Part of a small language model's weights: vocabulary 8192.
Each number is 128 + 24 x the weight over the matrix's rms, rounded and kept within 0 to 255. Layers, rows and columns count from 0.

# layer 4 attention output (transposed), 256x224, rms 0.101, rows 20-32,84-96,148-159,212-223, columns 112-223
[[ 99  78 185 126 134 120 131 123 148 136 127 121 148 137  95 149 119 108 103 167 146 106 145 120 121 141 134 127 112 120 140 123 117 149 120 136 127 125 121 100 146  93 113  89 122 123 131 114 129 102 166 130 127  97 122 160 140 136 168 134 127 148 137 115 101 138 146 153 119  77 138 134 125 138 125 142 101 152 116 148 116 137 139 130 170  95 113 152 147 144 116 124  82  60 134 119 115 138 161 119 114 131 142 165 122 132 151 172 147 154 171 174]
 [130 130 152 126 168 116 142 128  94 140 135 111 143 141 129 144 132 122 119 102 156 143 114 144 138 170 145  96  85 133 111 143 105 131 137 129 164 139 141 108 181 117 128 135 100 140 113 123 133 178 141 128 117 132 160 124 141 137 103 100 156 173 128 123 137 114 122  95 121 151 166 137 125 107 107 143 109 104 160 113 103 116  90 108 156 111 153 138 138  94 127 143 150 107 158 156 103 108 146  91  95 135 174 107 147 124 121 145 127 140 168  99]
 [122  82 147 137 133 140 104 102 151 130 125 116  95 111 156 127  91 110 147 124 102 132 148 162 124 117 148 137 133 101 146 113  96 164 156 104 140  69 126 135 102 141 119  98 125 106 159 119 138 105 144  86 133 124 115 130  99 104 145 139 155 134 148  97 126 103 117 143 117 115  98  97 142 170  90 130 131 113  84 109  96 132 110  77 149 109 137 143 113 129 135  92 178 112 153 101 136 112 124 155 157 113 133  98 127 141 147 117 127 164 121 158]
 [139 126  94  81 131 151 116 138 119  81 130 148 139 136 112  98 115 157 110 139 122 114 156 133 121 115 146 123 127 169 101 111 149 165 138 106 158 107 167 129 131 168  90 151 154 121 109 145 156 118 115 105  61  80  89 104 122 133 134 131 143 141 106 144 111  89 145 120 153 126 127 168 164 137 113  96  99  81  96 131 130 156  46 124  81 109 154 110 117 124 115 126 139 117 139 104 151 116 143 162 114 117 140 109 144 122 133  78 119 106 117 166]
 [128 118 134 178 131 108 130 129 131 136 142 102  91 152 142 174 137 149 147 144  95 107 121 163 127 142 118 127 152 138 124 106  56 117 155 119  97 119 139 130 137 149 104  88 118 118 130 147 154 151 142 110 133 137 118 132 122 127 156 116 158 115 173 106 144 136 141 108  89 131 118 128 137 112 133 118 159 101 109 124  91 135 146 112 113 132 143 116 169  99 158 141 149 113 100 172 103  99 131 130 141 153 136 151  85 132 107 133 162 169 131 125]
 [142 131 128 128 152 133 128 130 161 141 162 136 129 119 155 118 140 133 118  88 121 142 125 133 116 114 133 128 110 134 105 129 144 145 133 104 153 167 146 119 131 144 103 105 126 149 100 118 111 129 120 158  99 129 110 108 152 161 112 157 157 107 126 163 172 120 124 138 130 137 100 108  99 127 130 116 127  85 117 153 109  93 111  97 137 115 102  91 132 137 130 100 120 125 133 101 103 130 114 157 148 133 173 127 152 127  86 135 137 125 144 144]
 [102 169 137 155  99 158 137 163 126 117 130 126 115 116 124 119 121 177 178 152 154 113  64 140 131 125 110 124 156 150 146 127 153 129 122 139 118 140 122 179 105 169 148 134 131 133 136 118 131 138 121 185 144 165 126 114 155 127 119 115 129 121 138 107  98 110 124 133  99 117 101 148 111 145 116 147 119 128 141 112 113 156  96 139 113 169 195 146 117 131 122 129 111 135 111 152 174  90 158 123 130 176 133 127 114 130 128 148 144 132 137 123]
 [124 121 132 129 191 139 119 127 125 156 139 146 134 133 103 116 149 146 135 154 155 114  89 136 100 127 135  98 146 138 131 134 118 134 108 138 142 155 111 146 165  92 129 141 138 150 106 121 155 140 113 159 136 110 121  95 132 105 111 150  92 114 138 139 154 145 145 136 132 136 113 129 187 116 134 144 105 131 141 112 132 149 114 104 136 105 190  85 155 149 143 110  94 153 107 140 161 150 129 118  90 111 167 147 125  83 133 111 129 153 125 100]
 [152 170 144 151 113 127 106 110 137 145 151 154 105 115 136 141 121 118 144  93 114 127 160 122 147 155 104 120 154 169  95 144 128 132 123  96 120 149 118 155 132 125 134 125 144  82 100 123 100 144 112 136 115 115 150 141 163 111 144 156 112 135 101 164 125 136  90 121 124 151 109 164 140 107 125 115 127  86 140 111 162 162  97  87 119 155 136 127 132 106 144 138 170 144  86 163  89  87 120 125  88 155 112 131 118 134  95 119  97  76 141 117]
 [124 141 131 149 147 143 179 142 129  88 155 162 134 166 145 105 133 116 140 159  57 125 137 129 167 156 102 115 138  93 146 115 150  98 125 149 134 116 120 122 120 142 141 125 146 133 131 101 131 101 112 142 116 118 116 138 130 118 110 107 157 129 114 104 138 112 101  99 145 140 117 109  89 165 134 139 137 107  94 144 131 128 143 145 114 158 120 102 112 147 147 144 166 134 135 166 148 132 157 147 122 132 119 104 108 169 143 155 141  91 120 118]
 [163 136 162 112 136 110 150 101 137 106 138 138 122 143 106 112 114 116 113 129 148 125 138 128 151 160 145 120 127 156 111 129 112 105  92 107 120 123 134 144 126 119 117 175 127 105 134 134 112 121 135 105 136  80 117 141 150 108 126 137 102 110  94 122 129 139 131 148 117 104 177 121 145 122 140 134 137 130 157 105 127 165  89 137 143 136 129 126 150 135 116 160 148 148 127 143 124 111 113 126  97 115 121 114 115 123 146 127 139  99 115 126]
 [126 158 116 115 116 132 141 136 121 108 143 159 132 114 115 120 114 141 131  96 109 129 128 123 128 119 127  83 132 169 129 163 125 109  73 100 121 103 158 128  63 129 140 124 123 118 106 103 139 129 124 154 131 147 121 158 116 158 103 125 121 105 118 122 140 126 137 157 129 120 154 136 146 152  97 115 120 178 138 119 116 105 168 136 119 139 111 150 128 153 130 139 129 123 103 148 150 129 113 127  96 130 155 130 143 132 131  95 107 110 102 160]
 [120 137 152 114  91 139 103 126 151 108 124 129 103 145 146 117 115 111 105 135 146 133 175 100 122 106 111 120 112 166 153 109 132 161 171 106 144 172 120 126 156 131 106 159 127 165 136 142  98 152 129 158 133 135 128 141 113 136 147 115 160 101  96 112 116 104 128 131 133 166 119  96 118 109 149 127 117 114 141 173 156 129 155 145 174  99 125  89 126 101 158 132  49 161 136 178 159 147 140 112 146  97 120 101 137 128 117 127 128 135 123 138]
 [168 154  95 135 118 131 139 117  87 118 135 112 104 132 135 123 117 104 150 112 100 140 132 158 167 128 126 144 162 163  95 113 131 131 115 127 133 105 103 110 104 150 146 107 148 110  97 153  91  96 111 126 116  94 131 117 124 137 147 104 125 117  92 146 139 152 121 130 138 115 125 134 172 157 129 135 131 130 130 171 101 162 117  89  69 141 121 127 157 117 125 151 121 171 112 104 149 106  98 154 113 138 103 122 146  73 102 117 107 125 148 130]
 [117 131 117 143 104 142 103 141 142 139 144 131 118 159 125  99 125 135 110 158 118 155 152 111 110  76  99 147 173 156 110 130  97 141 183 117  90 110 105 123  83  98 119 139 132 125 164 112 102 136 167 121 128 101  91 126 120  96 119 148 165 122  94 150  95  96 148 143  75 107 127 134 114 134 136 107 134 144 126 102 152 105 166 150  98 161  94 109 118 131 109 116  95 110 152 108 148 105 154 115 164 120 126 170 165 122 152 149 117 116 116 177]
 [ 99 128 130 134 104  97 128 150 127 156 107 178 128 109 123 155 150 115  96 144 142  94 120 133 144 104 137  82 119 125  89 171 131 109 119 128 127 149 168 122 152 108 128 122 111 162 149 141 128 131 168 127 125 166 147 151 131 149 120 134 136 152  72  98 134 135 145 105 121 122  85 138 151 108 164 169 107 109 110 142 135 134 125 139 115 133  77  70 121 125 130 142 124 117  70 148 138 157 112 124 160 141 115 124 102 133 116 150 118 134 143 121]
 [108 113 138 128 121 110 111 144 134 165 121 106 119 144 118  82 120  98  87 142 149 146 131 118 168 140 149 123 157 123 152 123 104 111 115  98 103 176 110 118 146  97 123  82 121 117 176 161  97 128 122 124 149 163 153 141 109  85 134 116 112 105 134 114 141 137 119 115 142  86 122 116 164  95 175 148 149 159 134 112 140 110 171  95 157 142 126 149 110  97 160 130 108 143 124 129 132 167 125  90 111  94 109 141 121 135 139 139 140 143 123 146]
 [156 131 133  99 135 153  99 134 115 158 136 208 159  97 125 137 125 114 153 102 154 112 150 112 134 122 137 117 111  73 137 118 182 122 138 127 126 121  97 176 160 161 112 105 136 106 118 102 108 133 132 164 134 132 142 126 115 163 149 141 121 157 104 159 105 119 125 143 141 103 143 103 108 158 101 138 131 108 152 102 172 167 140 142 111 114 118 117  84 128 111 124 126 155 173  80 135 137 125 105 129 139 151 110 131 124 118 147  74 112 130 121]
 [123 138 126 165 119 151 147 141 118 128  68 147 134 161 173 156 127 121 108 162  74 110 156 131 138 133  99 143 162 136 139 139  99 140 145  85 129 135 117 149 112 124 168 119 142  87 167 119 137 119 124 105 141 135 120 118  90  94 161 107 146 150 135 135 117 135 121 122 134 114 137 111 158 133 147 158 123 127  89 103 169 192 126 135 104 131 123 160  99 101 173 160  87 159 134 131 155 144 125  73  99 155 133 131 153  98 129 156 132 115 146 118]
 [147  92  74 142 108  96 164 149 127 137 112 172 127 122  69 130 148 127  62 118  97 137 182  95 132 152 137 139 115  80 111 126 185 137 123  96 152 159 112  57 156  95 109 160 150 106 135 127 132 142 102 118 115 117 125 134 115 145 185 154 100 107 107 134 139 158 106 148 127 175 174 149 110 116 142  68 127 126 124 178 121 115 105 117 176 128 123 108  88 122 126 133 146 146  98 125  84 167 138 156 108 126  90 142 101  95  99 129 140 111 104 130]
 [182 131 144 124 115 131  90 121 147 109  98  90 114 144 170 142 124 112 116 121 112  76 159 158 158 115 149 146 100 125 135 122 120 138 106  85 120  85 132 156 136 118 135  86 135 140 151 119 141  85 126 139 144 102 102 132  98 119 108 142 127 111 122  94 135 107 125 134  75 140 128 143  78 156 132 170 126 123 110 105 134 106 148 116 138 148 108 156 129 130 155 164 192 137 139 139 137 109 168 174 168 129 122 135 160 150  91 149 136 115 140 152]
 [143  97 101 120 144 175 166 147 123 163 129 114 162 142 102 121 126 117 116 142 114 119 124 111 121 109 114 116 116 109 112 167 123 162 115 109 139 104 147 108 118  80 114 122 104 124 144 116 130 141 122 155 124 149 115 126  97 128 127 141 141 104 117  82 154 127 147 142 132 161 150 154 153 165 104 140 123 141 138 163 139 121 130 148 136  92 125 126 123 138  95 181 135 148 147 106 130 137 134 167 136 135 132 166 118 118 129 148 119 120 117 157]
 [106  99 105 136 148 157 118  87  62 166 114 108 146 123 136 127 126 145 139 135 160 145 130 101 106 108 109 126 112 174 163 144 144 140 137 146 138 132 153 104 119  97  88 105 122 129 137 162 102  81 154 141 132  96 184 123 160 150 128 170 107 110 148 133 130 159 166 125 133  80 178 109 209  96 145 108 139  88 166 118 108 154 110 124 142 148 126 141 134 125 153 120 119 111 160  95  96 151 116 113 137 130 160 127 128  97  53 111 110 152 111 107]
 [136 117 114 112 111 159 157 129 134 134 121 124 133 111 145 161 121 124 116 119 139 129 114 155 148 113 105 105 148 131 105 176 145 107 122 131 119 146 144 135 120 119 164 133 163 126 147 159 148 184 157 122 156 118 147 137 138 179 171 143 109 119 153 139 147 123 131  74 104 139  87 115  80 125 143 100  81 144 119 160 156 113 136 116 122 108 137 127 101 112 147 129 105 114 111 107 155 156 119 120 128 143 119 128 127  97 113 129 142 164 137 169]
 [169 147 120 151 164 123 114 146 152 129 137  94 128  97 146 113 145 119  96 136 143 175 106 140 143 151 119 173 167  96 113  97 132 142 171 125 125 127 106 159 124  84 145 155 166 126  92 154  86 143 116 147 189 120 124 127  84 128 150  91 125 130 132 126 139  75 119 131 114 108  80 141  79 116 164 139 111  72 112 150 129 135 118 126 135 141 127 109 129 148 149 135  94 121  97 135 119  97 141 139 126 120 155 122 127 111 123 175 167 110 173 103]
 [121  96  83 142 161  76 167 104 131 124 116  99 144  98 110  94 132 160 155 136 123 125  84 140  93 138 130 109 128  93 121 122 117  82 125 145 122 106 131 166 103 113 105 117 121 116 133  97 144 112 153 102 147 135 109 105 126 118 116 138 120 139 124 130 121 144 132 127 107 126 142 139 145 131 107 170 149 150 124  77  95 151 118 125 130 143 143 192 138 153  85 136 174 119 136  99 124  87 102 160 135 157 142 145 152 114 123 109 166 105 139 101]
 [142 118  93 118 179 112 108 119 112  95  78 119 125 144 138 111 153 167  95 144 171 124 164 116  61 155 124 147 107 100 125 119 168 150 113  61 161 152 159 148 138 114 104 165  93 140 151 126 169 131 145 155 137 129 141 154 113  47 125 178 146 140 106 111 143  78 107 133 123 181 122 128 123 128  89 155 152  93 126 110 186 125 138 170 146  92 165  84  96 126 139 105 119 140 134 119 147 121 108 141 180  92 179 114 103 163 139 107 128 186 152 156]
 [155 110 163  86 115 102 163  74 140 152 113 113  95 124 133 118  94  92 119  87 149  94  83 134 148 189 107 109 126 139 175 110 160 109 119 174 222 110  99 185 130 160 205  70  84 169 108 135 103  91 100 192  88 179 120 118 154 114 154 153 109 154  68 107 145 174  88  94 181 134  91 120 173 133 132 130 130 105 139 116 107 137 134  76 132  97 147 100 127 173 181 175 122 164 105 117  88 122 115 152  89 121 133 140  58 135 108  95 113 125 105 101]
 [211 115 125 134  95 130 101 142  96 144 115 147 125 125 152 154 137 100 147 110 158 108 119  81 150 137 119 185 107 126 144  91 126 101 121 127 145  91 105 142 125 153 144 145 140 131  94  80 167 113  85 156 127 112 130 120 152 117 126 169  88 129 115 135 157 107 154 174 139 161 129 127  87 145 113 109 113 145 172 115 128 140  90 137 115 125 175 149 139 112  75 125  96 116 147 100 130  67 148 138  88 139 118 163 132 111 135  84 107 105 118 134]
 [131 120 136 146 148 139 116 144 126 124 171 160 201  91 187 133 136 144 113  96 110  83 101  96 103 159  84  71  97 113  96 171 132 138 141 174 124 111  83 186 145 165 165 136 144 103 124  95 105 127 170 119 117 141 116 106  98 147 143 113 135 142 117 122 152 144 163 102 137 111 144 144  52 134 122 118 100 116 103 102 112 121 150 163 142  57  77 162 193 154 111 173 164 175 137 134 154 131 112 166 161 201 144 108 176 125 133 160  67 171 108 115]
 [ 86 136 168 122 137  99 135 119 101 118 133 115 155 147 114 116 108 127 111 181 119 159 123 108 132 125 134 102 126 166 149 160  92 166 158 125 157 169 119  75  92  67 129 152 138 149 134 107 145 110 125 119 141 169 104 131  87 119 107 173 169 115 182 132 158 149 141 103  80 170 105 124  79  95 139 141 106 148  92 143 147 128 140 175 168 104 158 144 128 152 213 107  89 168  99 142 162 148 142 152 158 100 112 147 122 106 173 142 134 112 105 125]
 [123 122 129  70 146 145 120 155 111 128 133 104 104 119  98 113 154 157 158  90 108 157  92 133 117  79 155 147 138 133  73 110 197 113 103 172  75 122  85  82 162 126  88 132 122 178  62 143 120 111  77 101 167  91  93 155 143 142 127  96  91  98 112 138 137 138 134 156 139 152 103 121 206 116  80 128 103 131 185 148 128 134 154 129 116 109 103 126 149 127 145 109 155 154 170 168 108 117 148 127 126 171 130 139 104 108 121 114  95 135 154 127]
 [108 144 170 104 128 174  82 132 120 141 168 123 122 126 186 156 100 140 173 169 153 150  56 158 112  99  86 141 142 132 116 115 137 106 137 135 152  25 127 156 116 127 164 109  96 137  92 137 131  92 153 162 110 109 133 153 158 140 135  95 116 193  85 168  86 176 166 122 161 102  98 109 148 100  82 167 162 126 143  32 139 111 183 107  79 105 122 143 169 138 126 180 109 163 179  91 167 164 110 109 156 112 200  87 132 164 143 114 142 150 114 125]
 [109 120 155 110 132 157 129  98 128  56 153 100 141 124 138 134 105 121  93 136 146 183 100 116 137 157 149 137 137 110 161 102 115 129 141 162 144 179 141 101 103 156 119 110 128  68 111 126  96 176 205 165 150 128 183  95 165 125 168 142 150 177 148 175 114 148 140 138 136 106 109 177 124 100 101  92 172 111 114  73 139 142 120 155 148  83  97 131 107 132  97 113 160 141 194  87 176 191 146 136 130 108 115  85 126 141 159 155 101 126 115 151]
 [ 68 108 132 125 110 121  99 126 184 117  78 152 131 125 112 134 140 160 105  97 157  90 112 135  75 123 107 166 153 134 142 108 131 122 119 108 101 134 118 141 118 215 116 103 133 100 145 123 128 118 162 161 109 139 146  80  82 110 123  90 149 124 126 165 104 108 160 129 108 112 113 111 104 126 142  93  99 110  93 151 112  96 119 136 102 146 104 153 122 162 132  58  87 104  74 122 127  97  94 125 131  85 141  85 120 148 112 168 162 141 149 156]
 [140 151 172  64 138 100  75 154 186 104 141 187 165 112 113 110 104 133  93 146 151 117 134 207 115 121 133 120 143  89  76  97 138 152 104  86 135 162  70 167 141 130 142  83 167  96 107 139 130 152 123  78  96 149 117 110 107  79 145 138 167 139 107 150 129 175  96 129 145 102 110 166  77 182 112 143 118 144 133  70 131 130 161 123 123  73 139 136 126 130 122 105 103 164 132 108 160 105 142 125 126 152 120 171 126 135 184 109 127  74 173 139]
 [106 160 156 156 147 127  89 168 138 104 151 139 146 193  99 146 139 188  90  99 131  88 141  83 111 129 157 133  90 106 197  97  94 148 144 108 102 151 147 121 130 170 111 114 121 135 120 113 106 109 104 112 126 148 143  64 165  62 116 155 187  92 145 141  92 115 105 210 180 134 151 145 145 106  69 125 155 140 103 120 130 164 117 156 109 105 124 121 147 137 138 125 113 138 178 165 140 132 176 124 171 139 141 124  90 136 108 110 144 156 205  88]
 [105 113 110 115 137 122 137  90 100 135 130 149 176 167  55 168  49 141 186 142  91 108 153 130 156 108 164 135 115 147 138 144 164 112  73 145 166 109 142 166 129 131 114 109  80 167 182 129 133 156 160 113 135 127 111 121 146 115  77 143  70  92 132 158 140 175 140  82  83 121  76 159 101 109  96 133 143 158 152 133 150 125 118 136 162  90 110 122 117 168 147 146 151 152 163 141 129 127 139 211 104 110 128 178 140 110 104 143 113 131  66 118]
 [102 117  77 145  99  96 120 117 132 133 155 149 164 128 112 111 131 159 129 150 105 135 108 123  83 119 152 136 126 149 108 139 134 124 130 151 103 133 131 114 127 165 109 139 133 126 131 158 156 161 133 127 145 128 119 138 150 163  99 140 106 132 131 110 111 108 132 142 111 149 111 120  64 121 104 143 127 132 123 109 163 137 106 137  83 116 154 125 123 125 116 144 124 151 124 123 125 134 115  96 138 150 113 137 131 168 154 148 142 115 131 124]
 [146 106 137 120 154 127 117 145 101 136  88 112 170 111 155 134 118 137 163 121 138 127  98 102 126 190 123 126 133 114 142  99 133 114 106 138 169 140 148 123 146 155 120 147 111 111 113 125 148 119 130 112 137 164 110 136 102 118 143 116 112 125 153 131 126 133 122 144 165 134 108 135 136 130 112 119 139 136 137 146 123 130 110 131 152 100 141 125 103 117 144 132  98 120 123 127 122 144 119 138 139 109 128  84  80 161 159 138 124 122 135 118]
 [131 147 141 126 143 134 165 109 111 101 134  93 113 138 106 131 106 134 130 139 161 154 144 109 144 166 100 124  98 143 138 112 137 107 116  98 139 143  94 156 143 118 139 123 146 122 134 111  99 136 126 108  99 109 133 135 143 125 162 123 120 113 124 127 106 134 100 141 113 126 142 137 120 134 145  95 139 118 148 132 152 126 129 138 155 159 156 132 132 132 133 128 119 140 134 143 151 147 137 139 117  89 134 101 146  99 105  99 128 139 121 140]
 [173 124 150 130 113 101 118 129 125 140 125 161 101 139 156 148 152 134 156 137 140 108 109 132 144 141 130 148 113 129 110 134 156 105 145 166 126 109 105 130 140 144 151 151 124 111  96 106 122 102 103 162 114  91 136 150 157 163 133 148 107 133 145 122 129  91 105 148 114 140 155 119 126 172 110 120 121 121 143 145 113 134 105 124 117 128 146  90 148 126 127 123 123 133 144 105 126 128 141 134 106 157 112 123 117 116 115  99 100 117 136 101]
 [ 88 105 128 157  96 111 121 100 132 132  93  73 119 161 126 133 119 129  92 131 101 131 150 130 124 119  99 113 120 151 110 152 124 113 103 106 117 115 142 138 106 136 161 169  95 157 138 134 124 118 125 133 129 103 120 142 100 107 123  85 156 113  98 127 121  89 133 112 117 141 123 114 127 133 130 130 154 165  94 131  98 122 141 123 136 129  97 149 145 163 143 122 115 118  92 139 122 112 126 168 131 107 139 107 133 136 111 143 152 119 129 147]
 [135  89 142 102  95 112 131 133 152 137 173 126 139 134 133 144 138 134 120 133 176 131 104 117 122 161 151 141 142 143 134  92 134 129 155 158 132 139 128 163 109 179 101 164 124 157 111 125 137 135 149 117 115 125 128 129 139 124 141 154 130 122 169 142 107 136 111 131 160 124 133 156 131 105 111 126 130 140 120 140 129 133 126 135 140 160 137 100 146 158 169 141  96 132 124  80 114 149 132 138 128 101 113 107 114 145 149 104 115 143 111 133]
 [125 145 141 115 152 132  86 119 122 134 165 124 160 141 176 120 140 123 181 131 140 121  70 118 159 136 111 145 117 117 132 151  97 115 111 155 137 111 130 152  94 160 129 132 126 159 135 100 141 139 140 141 143 131 147  85 101  79  86 100 133 108 155 145 137  84 137 119 152 123 101 111 136 149 140 149  97 131 123  82 135 129 128 119  94 107 115 116 140 130 115 102 145 126  92  90 183  97 116  95 114 137 125 129 139 118 166 147 130 113 155  98]
 [ 96 132  78 129 135 123 159 123 127 164 103 149 188 117 141 118 176 139 148 129 158 170 143  80 119 139 129 108 112 108 116  93 158 136 156 139 124 150 146 114 107 125 102 137 126 132 116 129 119 103 137 133 110 131 111 166 134 142 145 142 114 129 156 116 140 130 121 136 145 126 164 145 157 138 118 133 142 123 109 168 127 132 176  99 141 169 123 127 137 117  80 117 130 137  97 123 111 101 131 126 139 132 108 134 143 123 147 112 126  90 122 138]
 [158 112 165 140 100 118 143  86 155 118 156 135 113  87 136 108 124 100 114 156 127 163 128 129 182 148 144 112 125 147 163  72 164 106 129 158 142 162 145 134 136 143 124 124 136 149 127 125  86 146 153 110 120 129 108 108 138 143 132 124 145 157 157 131  98 169 115 149 118  86 126 147 105  97 131 101 131 136 138 135 121 141 110 149 154 141 116 111  85 133 155 137 107 100 145  98 145 127 134  96 105  97 122  90 147 126 106 134 128 165 139 142]
 [164 158 144 123 127 108 120 135 159 105 132 148 128 105 119 135 146 142 104 108 103 101 108 126 124 118 120 132 119 115  67 144 117 152 108 119 101 139  95 133 146  79 156 143 168 105 119  90 165 145 107 133 138 143 117 122  94 142 130 103 100 128 108 135 131 118 114 106 103 167 117 140  80 141 131 142 110 111 117 126 137 143 134 166 121 117 128 126 108 135 108 129 144 122  85 176 158 130 160  89 161 150 104 153  97 138 157 101  94 113 136 163]
 [115 140 135 103 103 107 116 155 111  98  79 125 136 157 119 112 105 137 142 165 116 122 119 118 137 140 154 130 123 126 111 121 105 133 153 130 150 109 116 102 100 136  90 109 126 133 161 128 128 126 123 140  99 116 138 135 124 113 108 116 126 120 107 130 117 113 131 165 134 142 121 136 130 126  83 115 130 115 137 131 106 113 109 125 114  94 132 114 130 131 146 120 120 130 117 108 100 129 159 169 101 116 140  95 113 133 137 115 117 121 107 128]
 [142 135  95 107 104 137 163 160  96 111 121 158 104 114 108 129 132 133 173 143 101 115 109  87 133 104 136 105 116 136 146 141 114 130 120 140 155 102 154  86 138 137 110 121 149 140 140  93 161 107 138 143  69 109 163 141 123 165 113 155 117 140 133 111 134 157 112 115  98 133 163 136 149 145 129 121 137 139 121 124 106 124 164 116 124 125 109 137 114 132 103 134 180 121 143 103 125 171 148 152 133 141 116  95 112 140 150 103 124 125 122 154]]
# layer 4 attention value, 64x224, rms 0.11, rows 21-32, columns 112-223
[[128 127  93 121 192 151  95 135 141 108 155 144 129 149 151 140 134  85 132  78 100  97 134 137 132 102 152 107 109 186 117  95 142 111 161 129 122 125 120 155 119 182  84 119 165 114 101 116 155  96  79 123 104 111 167 132 129 124 104 102 115 106 159 105 168 154 126 152 152 140 127 142 129 148 127 134 175 125 109 138 127 154  99 135 126  90 103 129 159 102 149 116 145 124 119 124  86 137 109  93 130 106 106 124 153  85 106 116 103 145 117  58]
 [162  97 140 105 153 159 131 150 132 100 117  66 203 128 121 136 125 117 143 129  98 148 136 122 126 121 130 151 161 161 132 136 133 108 121 119  99 137 134 134 122 110 116 146 127 144  93 109 157 121 133 140 179 113  97  80 159 124 118 127 109 119 177 171 137 174 108 124 124 106 143 131 100 136  81 109 118 132 115 109 120 126 108 146 118 117 155 168 115 128  96 127 115 146 131 105 116  90 116 126 106 118 152 126 147 161 105 124 133 116 132 115]
 [117 135 129 137  93 144 152 113 106  86 136 149 141 152  96 163 137 155 140  78 150 136 117 185 128 104 146 135 151 118 177 144 135 119 136 141 106 129 145 125  67 156 123 138 153 139 120 109 160 103 126 141 103 115 139 112 115 168  91 127 169 144 130 124  80 118 130 150 117 172 157 171 123 137 144 151 125 120 104 115  90 153 146 148 131 124 155 136 116 116 126 145 127  93 156 108 111  98 119 148 180 123 159 174  98 121 166 106 124 118 168 134]
 [171 157 116 146 118 127 142 158 150 130 122 112 119 148 107 109 155 118  90 150 128 170 134 146 155 144 132 168 114 161 148  95 137 133 139 157 120 141 141 116  96 128 119 145 117 137 133 125  99 101 137 119 136 126 121 107 184 129  99 139 105 139  89  93 136 122 104 144 160 146 122 152 164 134 149 122 131 130 132  89  96 111 110 150 154 152 118 124 122 155 138 167 140 137 123 136 120 122 129 110 119 127 120 151 136 136 182 131 141 116 140 156]
 [123 159 138 156 137 122 100 125  83 140 125 126 118 103  72 117 134 139 125  93 151  93 110 117 119 130 131 137  91 111  89 115 110 143 131 135 123 112 122 154 138 145  98 107 109 165 139  79 121 128 177 168 160 116 143 133 131 162 142 102  95 157 122 104 133 129 121 107 105 129 136 135  84 134 127 118 137 140 162 159 148 100 170  93 183 179 128  62  76 120  63 138 111 111 131 126  97 105 159 128 169 121 110 120 106 130 140 144 118 129  93 128]
 [128 132 111 104 124 103 144 108 112 133 113 106 163 105 148 110 141 135 158  68 129 115  76 202 130 122 132 124 143 153 123  91  33 119 167 146 148 140 173 173 178 109 120 157 103 133 105 148 143 146 100 137 111 118 100  91 133 137 114 127 149 102 136  77  80 148 175 120 121 132  82 166  80 128  99 153 115 128 140 124 119 125 111 161 159 126 100 128 108  69 132 176 112 107 146 184 166 131 119 112 143 108 157 116 141 111 136 128 126 166 143 162]
 [ 80 163 114 139 137 100 129 122 112 165 119 131 121 125 109 132 106 113  99 121 137 130 136 133 114 102 101 147 127  93  87 152 108  77 101 158 164 122 134 145 120 132  96 126 128  94 156 120  81 111 101 138  87 170 163 101 108 158 108 149 104 136  91 147  54 123 143 111 130 164 135  91 167 123 106 113 106  89 195 164  67 155  82 115 145 175 141 123 113 128  87  98 119 106 139 121 126 130 104 112  85 143 121  52 120 111 139 136 135 146 130 118]
 [124 128 107 104 147  42 148 126 138 117 114 110 135 118 103 125 115 138 143 150 144 112 148 132 121 141 161 151 166 142 108 119 150 113 136 152 114 116 114 176 145 157 152 141 153 148 108 160  96  88 115 108 105 105 113 113 103  68 128  80 125 112 152 148 129 136 136 119 144 110 100 101 128 157 166  76 139 142 131  76 150  72 172 107 134 132 137  99 142 153 118  70 102 139 149 134 161 110 152 134 143 111 120 115 135 146 132 105 151 121 163 102]
 [118 116 135 117 108  99 109 119 184 165 132 135 132 136 162 151 154  97 141 129 137 128 125 111 135 164 152 125 150  94 155 103  98 109 118 123 100 135 103 126 137 174 159 152 123  87 133 114 132 125 118  65 112 135  69 156  81 124 166 112  97 133 135  87 131  82 132 132 123 121 108 129 112 150 110 126  87 143 123 118 157 118 124 120 131  69  99 122 143 148 110 139  89 141 121 128 105 101  93  98 154 104 118 128 125 145 121 156 137 118 147 155]
 [144  97 148 128 126 178 132 121  79 142 185 116 151 143 133 133 172 144 115 143 114 118 111 134 126 137 121 140 121 129  91 113 121 146 121 128 149 151 153 104 107 145 127 174 103 162 127  73 144 105  88 172  99 155 110 139 134 131  64  85 151 169 132 135  68 126 124 134 172 105 160 138 160 149 173 147 138 155 115 138 137 159 131 118 169 152 136 178 118 106 108 160 126 183 138 163 111  81 117 171 162 133 147 110 135 144 166 107 122 113 136 117]
 [ 61 119 144 153 121 129  56 132 119 151  97 112 110 201  90 127 152 113 150 112 124 121 170 138 116 163 123 108 122 111 156 133 105  86 134 117 124 142 148  86 141 131 124 146  60 115 138 130 110  62 111 132  97 140  96 114 186  80 105 139 162 127 145 106 107 101 139 145 115 173 165 142 133 131 155  99 120 100  86 120 121 144 117 127 138 103  91 133 124 119  97 122 126 139 146 144 147 129 127 132 142 126 110 159  81 156  80  67  95 112 111 180]
 [114 150 154 109 131 135 171 146 110 103 122 143  78 147 159 138  80 127 156  90 101 108 131 135 157 142 115 136 139 146 111 176 119 153 100 124 155  89 117 159  94 121 129  99 162 133  94 165 127  95 132  95  95 128 124 105 135 165 122 104 118 114 128 152 147 123 122 121 126  75 112 104 133 125 108  99 110 115  96 138 133 120 123 107 131  92 131  76 141  96 146 156 140 141 106 119 121 112 150 121  77  96 114 115 120 165 143 137  86 131 102 153]]